Weights of a small transformer language model: untied embeddings.
Each number is 128 + 24 x the weight over its row's rms, rounded and kept within 0 to 255. Layers, rows and columns count from 0. Numbers have three digits each. The size before them is the row's rms in percent of the matrix's.

# layer 6 MLP down, 160x448, rms 0.168, rows 0-159, columns 224-279
094:138113133128094143145183112092143149118131069133148089126131083097146138122128102148153099100137122157140104144139103154103132113162127056152100105136164163134166055142
097:136128152124091128159141149133129135138121150140140102118100126128156107119104128128119164144127157120151129137110136175129129137192102121129106124157118136136135130160
097:134095167131088114124137092159110084089116092154135136139165089121118117145123113086116130097143102138103103153169095105142163163162110095148102119142155138091161120173
096:155118128129095138152149099129078129117119132142120157145097162172126128121158128147120156125164131097137111108144140138106166110120141136134107120143093117137122108111
093:153086123108114178152136125103189137173121182126152135200149099155119117121102116179149104142096168145112142134137138152134090139117103112144127116106108135112155126125
140:161099140139157063115158148135107085128161115142119135145108161153135101118143146140148141125163102125116114140105117120103143160107113133147165084125150122114151131112
098:128141130113155145155147150095086163114092088083140110115166110103150072094113139111146103165109142158133127095135097107117122092127097130148111128175126136134108108114
100:094125134196146159128118122113109160114188110090088168101148088125178136140128149143115137138146099106123105118121148163112095156116129139111101112122110156109182153124
105:133094142125154086112126127086173124108122127095128097152129143137144111116128129153139107105130112168123151153140150122084061110118108137107119115156137123106099096151
098:145100132105138135115113149106110105107114149076151153133174106188097131130079107128121141125138114138135088142161118143099146126162178091111151112133144135084119201113
098:121109108108109126078072118117115128059134153109108085143130162116107092101129114129146124162144097110155109132173079155129151159141091164124149165115145135121114159106
092:138131144141127103109139115121152147166159143082104098112153110092111102112142082091125121109160130126135131125101124153105096136079138167130112116101138138128116117128
097:150150124151123089092124139117148104104122130105106162138116093154181063110110153143126153111131129137143193118160077097101121132159150132108096107115181144165119089151
098:118126155156140119152169128107113110165084101090180120150116123123116126131137118132124132143140175143139161132122099172087095121124123073150114117111122139104132164157
101:096106163138135139105134114123146135145145098177133129121113108117072167120142114112147106106138100123090135152114120144128147142140114106143138140141085146131119102172
098:117125103085136118105109071115130122145108157110145161162116149173140149161176112124145140139118124114130128137136128140117139168137124096167137120118091177122119124103
102:090146097115129095141113152116128163093120149128133138150162140137104124134146151127113148117160146146065149165098107114128119128073183142082111161144122165107110142175
099:119115140125093151134113147144099098148145130145122111138153149076150163104132134125166125103140135078120125155087113121103117142134120172146111145107133133158090114156
102:151134102088108123159121085166171127126106139134140143127164113172095128149165177137156122119118108120096147132123113200149106159100093104143137142119167125134104121147
098:144151146102111125134139096151128098133143141160154135142159112170174133093151163106062103111147115157165114108119124142111094122114130153139105110142142138141104190126
102:102149138182150148121107115071104155101114188116125141137115116134130101154101096148104133148126145113150111116111132149125137126117139135115091130176116168121105104114
096:098132098132076116158137108145077111166160112117145103114123138149110111146115117145126092135111108158139118155170135068107128145102149115092128135117147146152117112155
110:132119144113131141150075151127125139147105141162149120134154085144131115124122126145125133121172116158110077163102109159117153110107122104207137179108160121153089137108
101:129129134133093043173160104132128138107131174130126170088161079165133156125095116110127130133164133080159154152099110165092149130104142160164113118081073122144169130168
097:132123108139111132150126123112121138116174146072121104147138139153158129131112141103131118126153109137094157138155131141110111112100171127139108130157066112100151125153
096:097103107135140091106144143101152122160130118098140091187095107113138135122116097156108162120128115119097100108144127123146088070120145147163154124111145129106087125155
097:127141148129183180144109114133144102131116136101134113154169149125152144146159133053156144115117134136111136057097111109159139094125107131105138141129139149124103120118
106:170124098152092133160115140127109130143099130170125096118088110088139125162101153082126111125126133084124064092086115147153150120144133118088123158110171141130153116136
096:100168126116160128134163154116111112115134093107153096107138142174156106142100103146121129105152097142136161127113152110129117143061167128093146162134143129115122086109
097:132144148170123123087143133126067121150143154096118124136183127137131182140097123085127123092163100091130111123136113120107161136150124131106078109151124070161131117154
095:165129148139151158168148133149129125127112118118104135133134075117164124138164078118154152130092121103123105108143073125135130180116120143134146099124161119145168113122
096:113119148134145147140097143113101117128140140116135146131094127093126070143120151141124150096150124126159125167157127141110144140105134152140150150156167087134116097159
091:148119189121133146082113109125139099114087150117148152179133096087103122092125171129152129141133108142135128189128112090129128143107118128163167129134137162124144097117
098:121140156149138132109118118092128161116134103131120149122133142134092141170156135161115084128145123085150115124102125130103150142145099110125141170162156129152129102112
095:149172081086119109147165120170149123115133172124146114110076132134110148127162118148134151131133148125133105116098150158167147086121128131143175120145153122136111090142
097:087117140061105100102121136116065159153094139152149120170141127112141121167089113133126139170148107135126138134130100124103073161144181155121146147095135173110138137116
098:133114176099146143114113154120110159169106162120168152117099112137087123118146146175160121155097140181112110155136116131103132112134130116179100142095119151067061117115
097:125135138074092113107123163122187108163115110117126124118116113152137128100188162117145138060132086114092075139119128132156109130122185106157121159101181137119108136116
103:153166117127154139133110167141154158113132134130114118111098104137133122094132128149159116132131108156145118117125136133128158162129162125109135151085115116105060150113
099:148116160111121141173147102132137128158150141131151129163153136102146109109142122100106140092108082102112096102124121127135107149133110136116113092157151125131107113113
109:089164123094124129167136159148158078161114129144124126148145120127126135121159130144120128118102141146056098112160098174159142137100156146163155142133144155190111097119
111:150113134167154168134100105103103109127137140146125137129127151088134144105145158150154105184108126128134098123140178148101125143116129136122132111086079131119108120128
089:142139082093134134109119160081161128122159113135126108116134164123119127103126109125138164114121078126088121133099085133124150105070108175121138149120141143161151141147
099:119150100127091107166090120120131121121105137137149068118095133127138106118085144077121154108136141072151148180144137112111160159119139151099140155155123091111135129149
105:141142175139141093137143163143107105119170083151154153144096111088126102151109135163114076100140133113154137126146101112172131138110109085085065112094161156120094138136
105:110090140102123160094104109178106113133132151171144140135154132111079127154113119164140114140122118150104157147150160105136137094097135115101115143093122183123132111106
101:128173154156166149092171162144118152089120164136146123097140140158088151111160113117152118106173099116141150115136135149113132152157165121105135155142168145137141136116
100:129132102124124143107095119147113124104122135105108164111064132146153104134124146124114138157105101119186157123116127085116110114104089169141120136106152122113139118150
103:096149168143157144125148126178131139107161075143123124130129163132138133124120092112110119088114113134147171146129159119124143166131117198113163131131172089113138156124
096:133098143124137113138153146148113109091110097124171155106115133145130149115137144126104150141098110125109144159133079136163136110157155123148102134108154159179109125125
097:163119108127160126141130138097160109123179137150108102116158124111124156185136127173116143074121177127108088151084146151156099125167092135119124118156142128112111082093
094:176143136119113172182134126182090130169134120132131125160117117112162139104118124163128142109123113158125121151134092057134140090118113110093107122097087141130115124151
096:142132097147126165148132147114144123106180101102117132078078094141059115132144181178139180117102083132121113137095101135115108148134109134108176153112146126117122148147
107:109155153114167162124125143130128120153156110152133135123151157116112156072163137148113138104131153113141164109110135113131113146168145119118146141136157130100130170118
097:114144110121161108112147160129119110104132159172092151107130077152078154155118153129153165143108161147109133155105148114135160072116141124117120156146122112101129083100
103:146123154141125128141150115142137095115126102132145104109119131150146155096099129099162124101148108101153098102108123169105117190152099145134137127118133082114101100102
102:178089121094119134123149162164151100103122124094096137149137115126112139144109106145110123162144113112126118106144192160160140140098160101149143162147109143136115153107
099:145092120134131110114130106117108101147088118120131156179150155126127117117120125099117127132132154101160206126140099146103163099087155136165144078158132141138163094127
096:103063115183157133121129102154089102087162132138091135126133147130141129165090102112098132101184176150179108081139132123106083101149149122139095103113156115075131133158
098:149144161142127149109093119120134119123124129171187096126132130116140166190135115117105127157168113099150154102120142153096124111146160145142099140099144128126127098099
098:116109108108135149177172119120127104117071152138132107119144137152101167145124126138092144165108167114106109076140084121121107134158122110089113144129149116065105070165
100:138105160116202130103121150113151131112121094142161089099146124113122148088114112140122155124123177151127160162122133091138126148129141123111095090145115124089108154117
095:130139149115116151121124145084121104152127109148108103139132110133146118113136143111143160129146125126118137157153141098136150139111149152097148121159101082123096123090
090:138102132142105148113131178133134152065117111120106126088111080123079139124120111112122147106132113144143177153119146146139158113146102156092166130169151065111115106120
096:113142175144084126119107140132132140117107072118120161114115123137186141161145143124115103109126134162173118099147125136136123103160174113141146141129118095091119110144
097:158133098178147127128144103128109100140138140146083171138107096129140080113162116126111166153117173111141137129142160158148128142127143132164100091150127136123157124126
104:127141112174153135107149153099191144149103097129166130093144164130155139114096150125159135103097177123173107122132118132135156089159099131150103130130159127107166115130
105:127130088118129140116135064140123139099140131073125128113099131107100078099108108094111166124114153129142138108125128129109146115138066110111147139164123145114129127174
102:133148133155149128139109115144121111171123111129168141127123154144132119123107104130125119129145099138156123103087146120131098132148104141165140141089139166114140153140
102:087137126149122122087168142128166107125119118079148131126141141104149123138181111153125134095093186151154119140151159122153105122123135135127173144133107127109107111093
102:161163129122108162115106133097158072139072137164147132148113131119134140161098191080146118101153135140123100151124158139143130123129148131140136156130182116096151115095
102:116166102086105108105104127143136115177137099144121092136136146118089160174169139132145157148174125145138110157140108128102155097112123140132141157156165140173138111113
100:115122121125134194150109146100150121121106072135161098105106107150146113150163141163135155101094149127113116113148145119131129137133144163093095130095111139132141093107
095:126147192173139100111108153130162092156165169134159077149112124159117094138116143114135131095188135093123101120145126124112116153156150135162123109104101168127133135120
128:140134151103108172111117139133121129120144173139121137117096127127160159102140145112140123147166138121164137155120132140110085169144126108121116139132156148164110070115
104:124141101113151108127159170134086121153122105128138141148101115182108105122135126144144130139058098108116142099109130126097120134127110130137152141141159136134164099118
095:169118166111142103107088134127140154152156118152154098103139115098131088152159111140101085149099150129160124130114158066131111135102101134160161141148158107150112087119
098:145086137098133131143124138146145160133144122145168126128141152151122131092123145092139117118133181157126150135108144158099116127123142163091122098156102148138116159105
097:127122089150132111145156100106139150117091126119160082155124126176124144132160139152108127109127099130168127150126122134126145136129103156163142140124121111126130130120
095:153110149149125120129110145147100155180159160144165126163122098135136154138131140126103127143076098122148135133148149099119128105124111110171132137150136109162139128153
104:116151133149135159122087135114126096121092125147154168133096113128143118121158068101128130078091119119119110135087159174107117155142125117108132174156125125118175135114
096:145119135087151110136087141144139139123184124126148125159150122115129134153103085151114117077142112141128161132117110088151149112089114133141069113144140133136096124124
113:118158161142097149132123161133133113116148143161114129099092130104143139155112122130119068141093162148100131114150161151125126166132098107166072151141105145123140131104
097:095138159099119104133141119127102132134083090141107141071108108112081141134135180119091114097127091148123166147122143148145104099122144127106098131126125138154107114107
105:146131122115130120116092136091128124175134139132124127140119108142192092136144116140139114126113137153152109146145171147124121130089134133112132107095141154146146118115
107:139118114098122095091094094157129147115128101122150114075115126131119092135101123145098127140112100137136101172149153092153143129133134077100133096126146139114077104157
095:149144183124131166131136090119147136085164118064070122126107112144092106099109123142119145131130115159102121127104141137135160149092158170151144127115120168121097156124
120:124127157146105096099132107150136131121162135063127130105113138138131123135090077119095148098172117102157141121119092121105093095129135128187108075149093155124119146094
096:143109145155142132116113098159154132120143126105118172118067149144090150135165091118087134112132120127135117120163089133101102110147153106140128104132119146115126144168
095:081125149146131181099159134135113123136122126131135103074125119118157146120155152141090141136147096077130093114114186134114116144080119149145123140116153120145141110160
103:152109138165154124105097164122101129148128130126158134230133197131086125162134142147100152093161116147121091161139122151144123112121124098131127158097117089111128131096
100:145157148139137153131120155089124118101109143097149103138144143138138117103101078121097094130122192129168097130114081155096127152159121154114144104134105128156104155177
107:118150091141134153104092126137149161133060117147119138134157091148080148154116151170151152158139119149091165097124106188125125129120135160063105122139134134163107125125
096:149156125129125149161135129158133112095161113129144114119116155118122121137112103158134104177155138192147131143118139093144111152098097122113106116095121129133117130111
103:113175104087137154136120117129123113077137111141135098154148097094128114141158146100146139107112122152127134075083112120181175107123144136166186176087174106131127138124
103:162096158118134111138115129110163115135135125112157161098131121151105134138096147138035169119128097142144159154147140109144125094114116127124113105083138173082114125121
098:110130113063160106115185157096132099125117114119120118095131122137141166118097128143111118176098156096098141157132125150129100126131095149100135124114155199123123114085
092:111193145149127089141122129163139143141149148151151149118149132114105152135138174172127138131111125094155124110132131115143111125107129149100122176151147122099114160116
098:146088099131120136130131119100114125088122095150112110127146107147138105161089118103106103090139127156138136106092078177067117152121157135132142106154133179084111143163
097:134097115158115127109121138131056131145144086085139126085135153142152143168097108128119126111144181108158116108150125108110160105138121115125115172154170089128115135137
099:113140094091154136133111124137170100146129156134157148104104118156116114155129144161074108121124177126139108075142125168123129140098076138171116087145133130129134130097
091:121130135137091120125156095162110115124141129133097089156105131116122136132172112112143129135108101177129121092163120111205111144159186135103139169137111163096084107151
102:139143144131158114088129105160131102149110117119139143148114132112116130177130118127123124123129106102123136163114132090074160096124131095120136117107127133149128131093
096:169120115129134131136124155126118128109121112071105134127133140102118152105112128079136142106112124101137143148105135160167074134150115135144138116121102150088150146132
098:128117105061099080110134121078118147138125112148100154132165091138096164146128136119158105123136151179145099127128134142156123118109124141164143120123128127164151112119
098:121122118159118126151146132130146139129145121107056122138132166107117083162123134149108158091067166114181043167103112074107118146106139172150122113129115165151143136165
103:076132106104120104151108123087092103102124135136127124140136110127164125127151119136069159167105136114129127106070111157132127120112144159112156157124121139172117127111
101:135155125110120125171122126106094125146150132116118171160122119112149103131120124082072139125121081122117131139124116115129134100127117086138119158127179140126120122095
101:103142140145149119140097137108179141111122141138142074127123128099146165142192100098152105167091074051099149144120135154149157115152112170130083145079131160081130094141
099:147147116078132152129124134105160126089101137121140133103127108148164120139112104146149115098101086136175186122136071130156172107083093119150097133098130120163119124123
106:125094137120118146162145151134132189135113110123153173140128115115156123121113153133099082121114048132128133118111115109147134086110124114163171118098127117120104106145
099:108155102113090136133133122141118115062117108118125092149097150117128145158124116162121131154108155121096098163115152127149124192086151151139142107136110113104127129135
100:111113143139154121154108144115084126127131093131192119140150090115099121107120137138169134138126103139110126150171128139086132140146142147116177116124110134096121088156
100:120132157177082081130083111130145100143158152162113090110143163135139133115106125143143155136148136153154147147116126146100109111130124139069116087152099127155105159153
098:140104164137101130115138140122093149152149115125125120098156125127126149109170151144135122166128125136105116100162116133139199123108129137142124118123125161099080131121
098:158127147107107103095124105143126110105163123101130133136134130089091084126117107112093125112179170145142148161114124145129116093136155127120144105167124157114148084170
098:150107113180082054136154128131169109130101124124069096104080127168125122138138147117139177118122148139144091149155137169121152153110146165108126107083151136123132142106
098:084101155117124158149125091107131095113140118148078096088113148144148121140139156180123088097129140093088106138145133038143135113091147101138136144142119131151118159155
105:110167128101117126165111116144123108105081128149122121129122089085146101177163162118129097103126127065069144111113090177106090133134109161134163171133132163149093137119
125:092114131128104168128155145118153161094150089136161118131146114118109128118138110147139134124144112128083103133125127118141111159107143139147095144129149093110142108155
100:100165124118158145146115147158128129143131112149109144167139092122129142137131127125155083120118137138129139136120134122166139138098109122121165176115111105134140132141
136:095150084102188120145131162139145129155128102150121113159134084118171140107112128135125117090119126132150131157099155124116090129100116150178117169112150124106102095089
096:111124147120073087098141138148151110137131167101149134156116196132166160138143103129118063143078131160116144107161108118155074149129119159126119124167145105131091080160
094:098096084121123139159104164143158109101115102104132075102125131121141128129135124078127133145103108117144104141130140154093152102143107155123090112129146129118147121091
098:138116125123138087139142135080122090111119132209111094115123137099136150119155170150149115123149093187122165109112115129126139129132163149167138122056131124130137127121
098:141121145164157138155112088112132103142117117135136133125200101080144132173110119136101100113152129158162133096170103146157140147176121119101092102120117131153140108153
091:124140149130110145096118131118133114106135101110135136137108105127130124151138128168131171158136119096113095118139119126101170117086132146169108128139094120121113175144
099:091086098149121117136115101156110159084121133153121134140137127096082127151121100090123147137154148151135134134106130103090079166135141093141140071114122152120142115098
090:141164122103161130135131080129159118110126167122151126084128123163136155130111134161106127105156113112085102145137075126097098109141126142113125151116144110142109152110
092:133132125139126099125180140109152140126141103175084216131102130126177153125133138106096133117125113133138130170122137114133095133134090150159100151136118159122144150116
093:164122133119150130141112129179150133161133131113099165117111073118142120125144186154165122128127080136155129064112197166148089165159122090136165143128140139183120122109
097:107150149070109131138158142153104142169123131074127144122145123096062178140105139079182116109101099106167153118173120116120119172101072170136124105167089125148126152173
096:089150073159110112080112121143105151066128093138118123118132114126133127139119114123165157150091117100147108086095112152143130141162073155143160130138113096103144132115
099:136130108097121100111153137115134117139157145152114153098080171168170107148137155136137163113119164131079134110120114092170115144191118119157139164161120145119106088114
098:128119118137163111132111105114108142155147150123130124147091122094084123134117132144112125139138138143149104131172083121138146106076088159149110098125124196120130106121
095:122112109109119131118106143148100119122095106096152186099146137103075159121151126055161135118101141137111123081134116074153158140134166093168159112130158139158168150120
104:136119119138146158121160155051112097130143112111120130145181160163099179151147126132166131107153129149101110149087099117145080111177085147144137115138164157093140090129
098:141129131147150133137137093134114118137135067149126120178105138113119107098110123159124179131132106118127145131160129098120129146128134139120108130105148109116108142155
087:130141102126140099056120120156129127116151163132130137123151109112152130090088183131141050136118124144138117166110101132125117107137120130068094144142136125204094126087
095:117144114124153141147127118149165125148138113143147152170136131121112124107137135138128114115124127157129131172107123153123129157099107112166122122155127143137152110165
091:082136128128129133157115124160142071131125155136107099113144163065145139134105128146117121165136074118172160127168128131099116092126161127113091142189126150132079164121
095:144123124102162090135121134149114111158135090150124132104154139146123133130109109122101124090120139110135139094138079175133114121108153109153122129135127125119122137093
101:122138105128146146118139135123122109108119118132125155106085124137130145165114096161152069133099161093126144135125138078122151135103057101138107137109153154129127129126
103:095118104140117095125131161113139109099148167127159110115135111132088119097179121092157154125116142116141106140125139159105127135188108119123127151129121110101174120104
094:135124133108149134114158099134120137150091126119134153107125139115152132122125116129174143149147113122092133145123142110089156122144083107152093137150152158134150149141
098:154102139138106116174143197114116085103116129094115132104130143162149148105087130120080122125117116147152133088086090113174128143131135116103131085148104087152121103132
097:159144075159128158135134117167147123129168106113146141126093109152117122152162097109095095170121180167124126111100137113089142199097155108151107116152140123131122149084
095:077121117132160145143132139166168139150107082143133153097137127179127125141119071133141119122119103096160147108169172115122151150114147129123140127160136119115118130148
105:127135114166167117149139117098138130168153126155147101142160112099114070110114119135104125156155127143098136148151140152109132119131136130184119108130187131069153108097
105:138126135156122123139179110114089140123145097123131127106150068114125074152104125181106164106104103112110120154101128140121143071090135128152105130111166116132122175124
105:142119126121101141146164118108133142118111162165093095074147155127104150116105144091115156138112120118153103158118142122147099157137122148122144115143139146088195107106
102:107128139126151161144089120110127106076146119167094116142109119131106099119107152102112130129092118124112155140126126104105123159130150165125162143110118114114107139134
106:121141143113083141149168150150129153108118099128106129145094090153141144114104132139155118103149105138122141141118099151133117139117126119100129106137133093160116107141
106:131160148105113099145191103124139163127128150146108115068147118160119098115162124134098132156118141121141151115122100133128155119111147131152133115115089101085129147131
091:081118118134121144083160134146151165127150154134109131165139154186135101191131115123103125104171151146152126108121112126146116108075143132127158124116075125126117110103
104:088138118142114103146119116102143120135112092138162169142145140118101121110153134131142159169137126076083082141154150116107150138123091096165119141102164087153166162104
100:109098099161138135107104135113145151093189133130151134125128103148133151160152150118119186121157111140156064061120146141089108112122130145136113139134131120129105133165
095:138109101074164138117111139131131174168159106150160102151125147133166146118122113082105104138133154138161208111124140140132157167166140111124098119131127137125120090137
089:120138137150084148142081149080140139108118125133131125122152129121097121133143149128114149135111141118125145140102151094079084124110125127153112155142132132142124129101
101:137124121141146126129131146151079116093068157128141131114106111113116106134134150131095115115109155117165144117110172140169138114124144118113126141109148124105091149157